Part of a small language model's weights: 7520 steps.
Each number is 50 + 15 x the weight over the matrix's rms, rounded and kept within 0 to 99. Layers, rows and columns count from 0.

# down: layer 3 MLP down (transposed), 1024x256, rms 0.0855, rows 801-809, columns 128-255
# gate: layer 3 MLP gate, 1024x256, rms 0.0976, rows 802-809, columns 128-255
# up: layer 3 MLP up, 1024x256, rms 0.0857, rows 802-809, columns 128-255
down801:44 48 41 50 29 81 55 60 49 39 66 54 62 50 56 71 39 56 30 50 61 40 64 61 55 44 36 53 34 39 41 50 68 37 37 80 29 53 78 18 54 28 45 38 18 46 62 35 47 26 42 41 42 60 44 67 59 31 54 61 49 55 61 77 76 61 64 45 46 55 55 74 46 25 45 75 12 42 42 68 48 66 35 31 26 42 45 37 47 39 37 52 35 51 32 60 47 44 68 33 62 32 59 37 46 28 52 76 48 55 57 53 42 20 51 51 75 43 63 27 71 73 51 59 47 37 58 27
gate802:60 24 33 46 64 24 32 52 49 47 61 69 21 48 73 70 43 68 70 31 84 21 47 47 52 54 61 63 53 59 67 24 30 36 49 65 67 58 22 52 35 60 12 54 41 09 48 51 56 41 67 57 45 17 48 31 20 43 86 59 45 41 42 81 57 66 27 36 29 37 56 49 22 28 51 15 74 32 41 60 47 49 67 77 62 30 60 46 56 31 12 50 41 65 42 34 47 51 55 27 52 63 62 43 50 72 47 60 58 41 69 39 73 52 60 49 59 29 22 36 56 37 39 57 48 59 47 49
up802:51 41 53 52 54 69 51 58 35 40 47 72 74 43 45 26 89 25 46 53 56 45 61 60 58 66 48 19 48 71 33 15 17 21 88 49 50 38 51 68 20 66 36 55 54 50 57 38 68 29 72 40 78 49 43 66 48 48 36 63 75 22 55 58 27 00 37 44 70 37 46 55 36 60 28 03 55 57 66 53 61 61 36 51 60 61 53 40 43 66 53 39 58 59 64 51 63 46 73 57 54 75 46 73 33 55 64 48 34 44 29 51 80 63 36 90 44 67 28 34 83 69 57 61 64 46 40 57
down802:45 59 26 30 53 63 40 42 19 39 59 28 57 26 48 49 59 38 53 31 59 91 81 46 33 38 61 59 36 52 17 34 60 45 82 36 42 65 20 69 54 53 31 99 57 65 82 57 53 52 45 86 34 36 79 40 34 73 73 53 60 64 49 31 28 27 71 55 34 14 43 56 49 70 46 67 68 69 60 77 65 36 53 42 41 42 58 51 37 34 51 77 47 28 65 44 51 64 58 40 66 55 35 55 60 48 64 23 67 51 60 44 41 76 17 25 48 60 52 38 29 37 43 57 52 56 32 48
gate803:59 37 46 53 74 39 43 52 51 52 62 72 44 56 69 50 37 87 64 30 46 63 55 58 58 50 52 40 70 33 50 15 14 70 62 50 63 71 44 40 78 46 37 60 43 24 42 58 33 44 60 53 43 55 50 56 42 40 58 55 72 48 57 34 40 56 31 47 43 25 65 24 49 46 55 62 79 54 35 38 82 73 48 54 62 46 30 44 60 72 25 66 44 78 17 44 50 30 49 41 33 80 52 71 48 51 30 74 34 42 78 40 40 61 56 56 37 74 32 36 26 37 67 39 79 43 73 64
up803:41 22 78 57 45 50 64 46 60 53 63 51 26 78 72 43 25 40 81 56 26 60 49 55 55 36 62 62 61 39 48 61 60 63 39 27 24 43 15 62 72 34 49 26 64 25 53 32 57 57 72 56 62 69 53 82 74 67 60 68 73 87 69 38 76 85 55 36 52 68 56 46 35 57 39 62 53 66 49 76 50 59 45 16 48 50 43 26 45 58 49 41 51 38 53 23 47 45 75 34 59 68 47 69 49 44 18 43 52 73 15 40 63 75 55 39 45 42 25 62 44 58 55 50 37 52 68 16
down803:59 30 49 18 78 79 65 46 24 46 33 32 24 35 61 36 77 35 38 54 31 59 36 32 34 70 50 45 68 44 57 70 56 37 71 40 55 50 43 36 62 54 44 46 68 53 33 30 52 34 74 37 53 53 69 45 53 58 63 41 57 69 35 70 62 52 35 22 54 56 70 36 31 66 44 27 52 61 48 31 58 32 51 62 32 43 49 67 68 49 47 70 62 59 60 46 17 58 49 49 48 27 32 63 38 52 28 45 49 58 45 58 47 36 79 74 83 70 63 56 47 41 53 71 52 54 92 37
gate804:38 18 36 49 50 15 35 31 59 45 56 63 45 52 46 70 50 54 52 25 75 54 55 71 40 52 75 29 69 25 59 48 61 27 45 52 38 81 55 53 48 55 21 27 61 37 49 52 40 56 46 28 74 39 64 40 51 44 89 64 42 48 32 70 47 37 48 47 59 40 45 64 70 65 25 42 45 67 59 61 82 55 53 44 61 34 41 67 39 51 61 44 30 71 56 66 64 38 48 82 34 39 34 59 21 55 39 35 27 41 37 56 67 57 32 39 48 61 46 45 38 57 55 63 32 57 59 51
up804:51 50 54 50 53 29 52 45 43 61 59 60 54 60 26 64 27 23 52 67 41 44 49 52 65 63 52 26 47 55 26 60 39 52 50 61 65 42 42 65 73 65 77 56 49 50 42 62 40 53 33 48 66 36 61 49 59 34 39 52 50 44 52 63 68 63 43 25 76 38 46 36 55 48 48 41 48 61 19 46 37 58 12 66 31 54 52 38 31 39 26 63 48 42 56 44 39 49 79 43 67 44 60 49 76 49 47 62 75 45 37 53 76 54 33 51 54 47 32 55 62 39 53 42 40 48 50 37
down804:55 47 44 47 50 37 40 44 51 60 76 69 54 46 48 46 37 45 61 31 41 75 52 39 43 39 57 39 59 41 43 32 34 42 41 46 45 47 62 65 49 09 73 58 62 66 42 42 39 48 64 74 44 34 64 33 59 72 53 66 53 44 86 61 55 53 36 28 59 58 38 56 59 66 66 67 53 55 56 45 53 56 49 64 58 49 28 34 56 39 23 64 43 64 51 67 49 37 59 20 60 52 20 40 26 60 48 52 58 53 55 51 70 60 49 52 43 31 45 44 52 44 52 60 21 36 53 60
gate805:55 73 70 59 40 58 51 37 51 26 41 04 55 37 51 56 60 50 43 29 65 56 75 35 45 68 42 54 34 60 57 59 46 57 28 40 39 48 57 32 44 64 47 50 52 57 45 93 64 28 62 44 57 50 56 40 52 21 38 91 34 26 46 51 42 44 39 79 96 62 45 50 41 39 64 63 35 39 56 56 37 48 54 50 42 37 47 81 41 64 63 47 59 50 31 70 51 42 32 74 32 56 41 80 46 51 40 56 31 74 70 47 23 46 39 18 50 56 30 48 46 75 55 62 35 42 32 66
up805:58 45 46 71 53 56 48 59 52 67 19 37 65 36 42 54 45 62 62 47 28 28 66 43 52 48 43 43 56 42 39 52 61 65 23 48 49 83 88 45 59 45 60 44 19 18 35 65 32 52 78 51 53 47 46 30 23 34 54 38 50 72 57 70 52 57 43 42 66 71 54 18 43 14 37 48 32 11 76 51 63 26 57 40 72 38 68 55 74 31 43 67 68 65 45 46 12 55 39 51 56 30 38 64 56 95 45 66 68 58 55 49 60 71 26 71 49 27 39 47 53 91 82 37 50 59 69 60
down805:47 67 60 33 51 45 79 52 35 40 46 49 57 34 15 39 66 35 36 18 37 70 60 45 45 54 66 60 66 32 25 83 64 84 48 62 40 59 49 66 64 39 45 57 38 36 56 78 26 39 48 31 40 27 59 72 42 53 26 44 33 74 87 52 63 43 41 45 63 87 60 36 53 17 50 75 33 41 71 60 27 41 44 48 30 57 50 89 58 34 51 53 49 58 80 58 49 57 15 24 54 36 34 52 43 69 34 64 34 64 43 44 38 26 27 59 68 48 47 60 13 72 78 40 45 51 29 44
gate806:64 49 46 57 47 43 34 12 52 52 53 68 42 83 81 70 38 56 55 43 38 47 65 45 43 63 58 44 53 23 75 37 19 43 17 51 36 55 27 43 39 42 17 70 62 66 47 40 67 61 49 48 66 49 46 39 21 31 59 69 53 52 28 59 58 49 56 38 52 78 58 18 36 27 62 33 41 34 61 27 71 58 79 35 65 57 30 51 28 48 38 55 50 40 45 55 49 59 48 43 35 49 42 68 49 63 44 62 58 54 47 38 62 65 42 31 77 38 43 75 52 59 42 96 34 51 47 72
up806:41 47 61 64 55 56 72 04 35 53 44 58 68 48 62 46 39 62 72 76 21 49 27 41 50 72 25 61 51 44 59 27 10 44 43 44 42 73 41 32 44 36 17 32 67 78 50 34 58 73 48 49 65 36 44 27 24 49 41 46 41 59 43 57 61 19 68 09 56 76 43 44 67 23 43 72 78 48 80 63 71 37 54 53 62 53 63 58 63 52 50 45 64 32 74 48 44 77 52 26 76 64 54 48 22 69 45 45 50 44 35 44 69 85 29 25 71 31 91 59 68 47 42 58 53 74 27 47
down806:33 70 66 37 76 61 27 38 50 47 61 50 53 58 64 35 57 55 43 55 72 37 50 54 43 64 57 26 80 37 56 59 68 38 51 51 36 48 63 44 42 59 88 51 46 49 51 58 36 60 50 53 42 40 71 35 49 48 57 53 52 46 21 31 44 14 52 16 41 67 71 35 57 66 30 50 52 44 59 00 45 67 74 43 71 25 50 82 74 79 70 25 68 49 33 52 31 61 49 58 44 47 24 40 53 53 64 74 54 64 56 43 59 60 60 30 48 62 39 52 50 52 42 71 46 75 46 58
gate807:57 68 55 37 40 06 52 48 38 48 41 30 40 41 56 60 41 52 37 46 47 50 81 47 51 31 72 56 53 29 61 54 37 44 43 73 35 41 43 56 34 82 39 53 50 74 56 36 67 42 61 43 38 45 53 52 64 47 40 89 53 68 47 69 83 39 40 51 42 68 27 48 33 42 61 40 48 24 43 46 34 42 46 45 41 54 59 26 27 27 40 51 58 42 39 35 62 31 46 57 43 56 50 58 38 65 45 65 62 60 73 61 23 55 56 23 71 46 37 41 33 48 47 76 25 34 57 24
up807:54 80 70 51 32 30 34 35 58 90 28 40 50 56 81 47 49 52 57 51 32 57 40 24 66 41 74 46 57 42 43 66 48 61 51 52 41 75 39 55 32 63 51 26 62 60 23 43 43 44 58 63 53 38 59 52 51 47 00 52 56 32 35 47 78 76 33 49 58 56 67 61 22 66 23 45 72 30 54 58 28 44 06 41 46 67 33 28 33 73 51 26 68 34 50 32 44 22 46 40 50 74 39 74 72 37 56 42 61 37 40 37 55 50 64 39 88 53 59 45 47 38 42 32 49 47 43 38
down807:63 51 87 60 35 07 34 31 76 77 54 52 39 62 32 78 32 46 85 45 74 43 32 45 48 41 34 69 56 64 66 64 92 65 02 55 38 65 46 59 34 44 47 60 31 10 39 44 43 48 74 61 46 67 48 51 49 28 46 57 46 50 49 39 50 44 46 25 62 53 37 70 59 52 72 61 54 57 27 62 51 75 43 61 45 40 41 51 65 56 63 43 17 46 25 27 42 19 60 64 54 68 47 58 59 33 41 20 74 52 24 34 28 31 65 68 73 55 60 39 49 66 55 44 60 51 41 49
gate808:69 59 52 24 69 59 65 23 57 65 54 47 52 43 54 48 45 47 57 34 62 52 28 57 53 35 67 47 29 54 45 53 50 59 36 29 45 33 59 53 33 28 33 35 59 60 34 61 99 38 45 90 57 53 60 42 21 38 40 80 70 56 47 51 50 68 37 17 27 52 52 29 50 30 66 43 57 59 31 44 61 61 46 53 23 47 40 59 39 35 45 58 18 53 71 52 88 71 57 66 24 83 50 68 55 57 62 59 47 43 30 29 71 50 58 50 63 49 45 53 64 43 40 47 53 58 62 32
up808:56 49 28 64 32 38 21 37 47 48 51 41 46 25 57 46 36 61 27 26 58 58 53 47 46 41 72 42 67 49 47 57 76 58 70 56 42 74 50 51 68 59 39 48 70 71 60 38 46 53 43 62 57 47 28 39 48 50 49 39 90 52 35 58 28 67 62 81 61 45 54 24 39 32 35 74 40 75 61 58 58 51 68 49 69 57 57 60 70 70 36 50 77 23 58 51 54 55 33 39 51 48 79 47 72 72 56 73 01 13 67 21 37 32 59 28 51 41 56 58 38 72 88 49 29 62 44 60
down808:33 65 31 62 59 53 44 09 44 46 36 59 61 55 62 68 50 43 34 33 35 47 66 32 53 63 56 32 74 45 41 65 57 28 46 29 51 34 71 44 64 60 31 51 55 31 51 41 10 62 51 50 50 48 71 44 48 64 39 33 36 46 66 46 36 31 56 51 49 37 28 57 70 64 68 78 54 64 35 35 53 57 59 46 65 52 47 74 60 67 32 30 30 47 62 56 78 47 46 52 53 75 44 34 47 56 28 70 26 79 45 54 54 28 63 68 47 38 49 33 23 21 74 48 63 54 57 52
gate809:57 37 44 60 40 57 38 50 70 29 48 46 39 30 56 44 46 52 40 54 45 36 84 62 58 58 60 61 75 34 61 54 44 58 41 59 43 59 60 52 28 35 49 59 78 32 54 55 58 50 26 54 36 38 51 04 58 68 53 56 48 20 33 71 60 49 45 45 55 67 42 70 52 41 59 49 37 70 68 54 56 62 47 38 51 32 44 38 16 48 60 40 41 92 39 84 62 39 47 60 49 53 38 68 63 62 28 42 76 36 51 71 37 18 36 55 57 42 45 81 41 39 47 34 57 56 41 49
up809:53 42 76 49 68 54 50 58 71 53 46 58 40 23 58 42 57 59 68 53 30 55 54 34 77 58 72 55 63 43 62 69 39 53 40 59 66 60 61 50 49 25 56 44 37 36 61 49 55 50 42 65 26 51 48 26 62 62 56 26 47 51 70 67 65 62 59 43 57 39 58 61 63 56 38 71 47 77 22 45 39 68 64 47 52 35 32 47 49 49 76 12 45 63 33 48 78 40 40 50 60 53 52 67 54 65 24 46 67 18 61 47 14 32 46 57 37 09 62 55 62 43 75 14 53 44 35 33
down809:43 49 85 61 55 62 45 57 75 58 69 67 46 61 49 28 33 60 54 73 33 59 33 46 59 45 64 53 65 49 75 51 40 40 47 51 54 50 58 55 48 76 58 42 58 53 74 76 47 49 44 61 22 52 61 53 73 49 74 50 27 44 58 47 58 59 55 35 64 35 73 43 60 33 63 43 45 55 53 54 29 47 38 47 03 62 66 26 31 32 60 59 48 43 32 57 39 38 40 56 42 41 61 71 51 53 55 76 91 22 54 51 49 61 41 43 31 00 53 67 15 52 75 24 68 07 18 39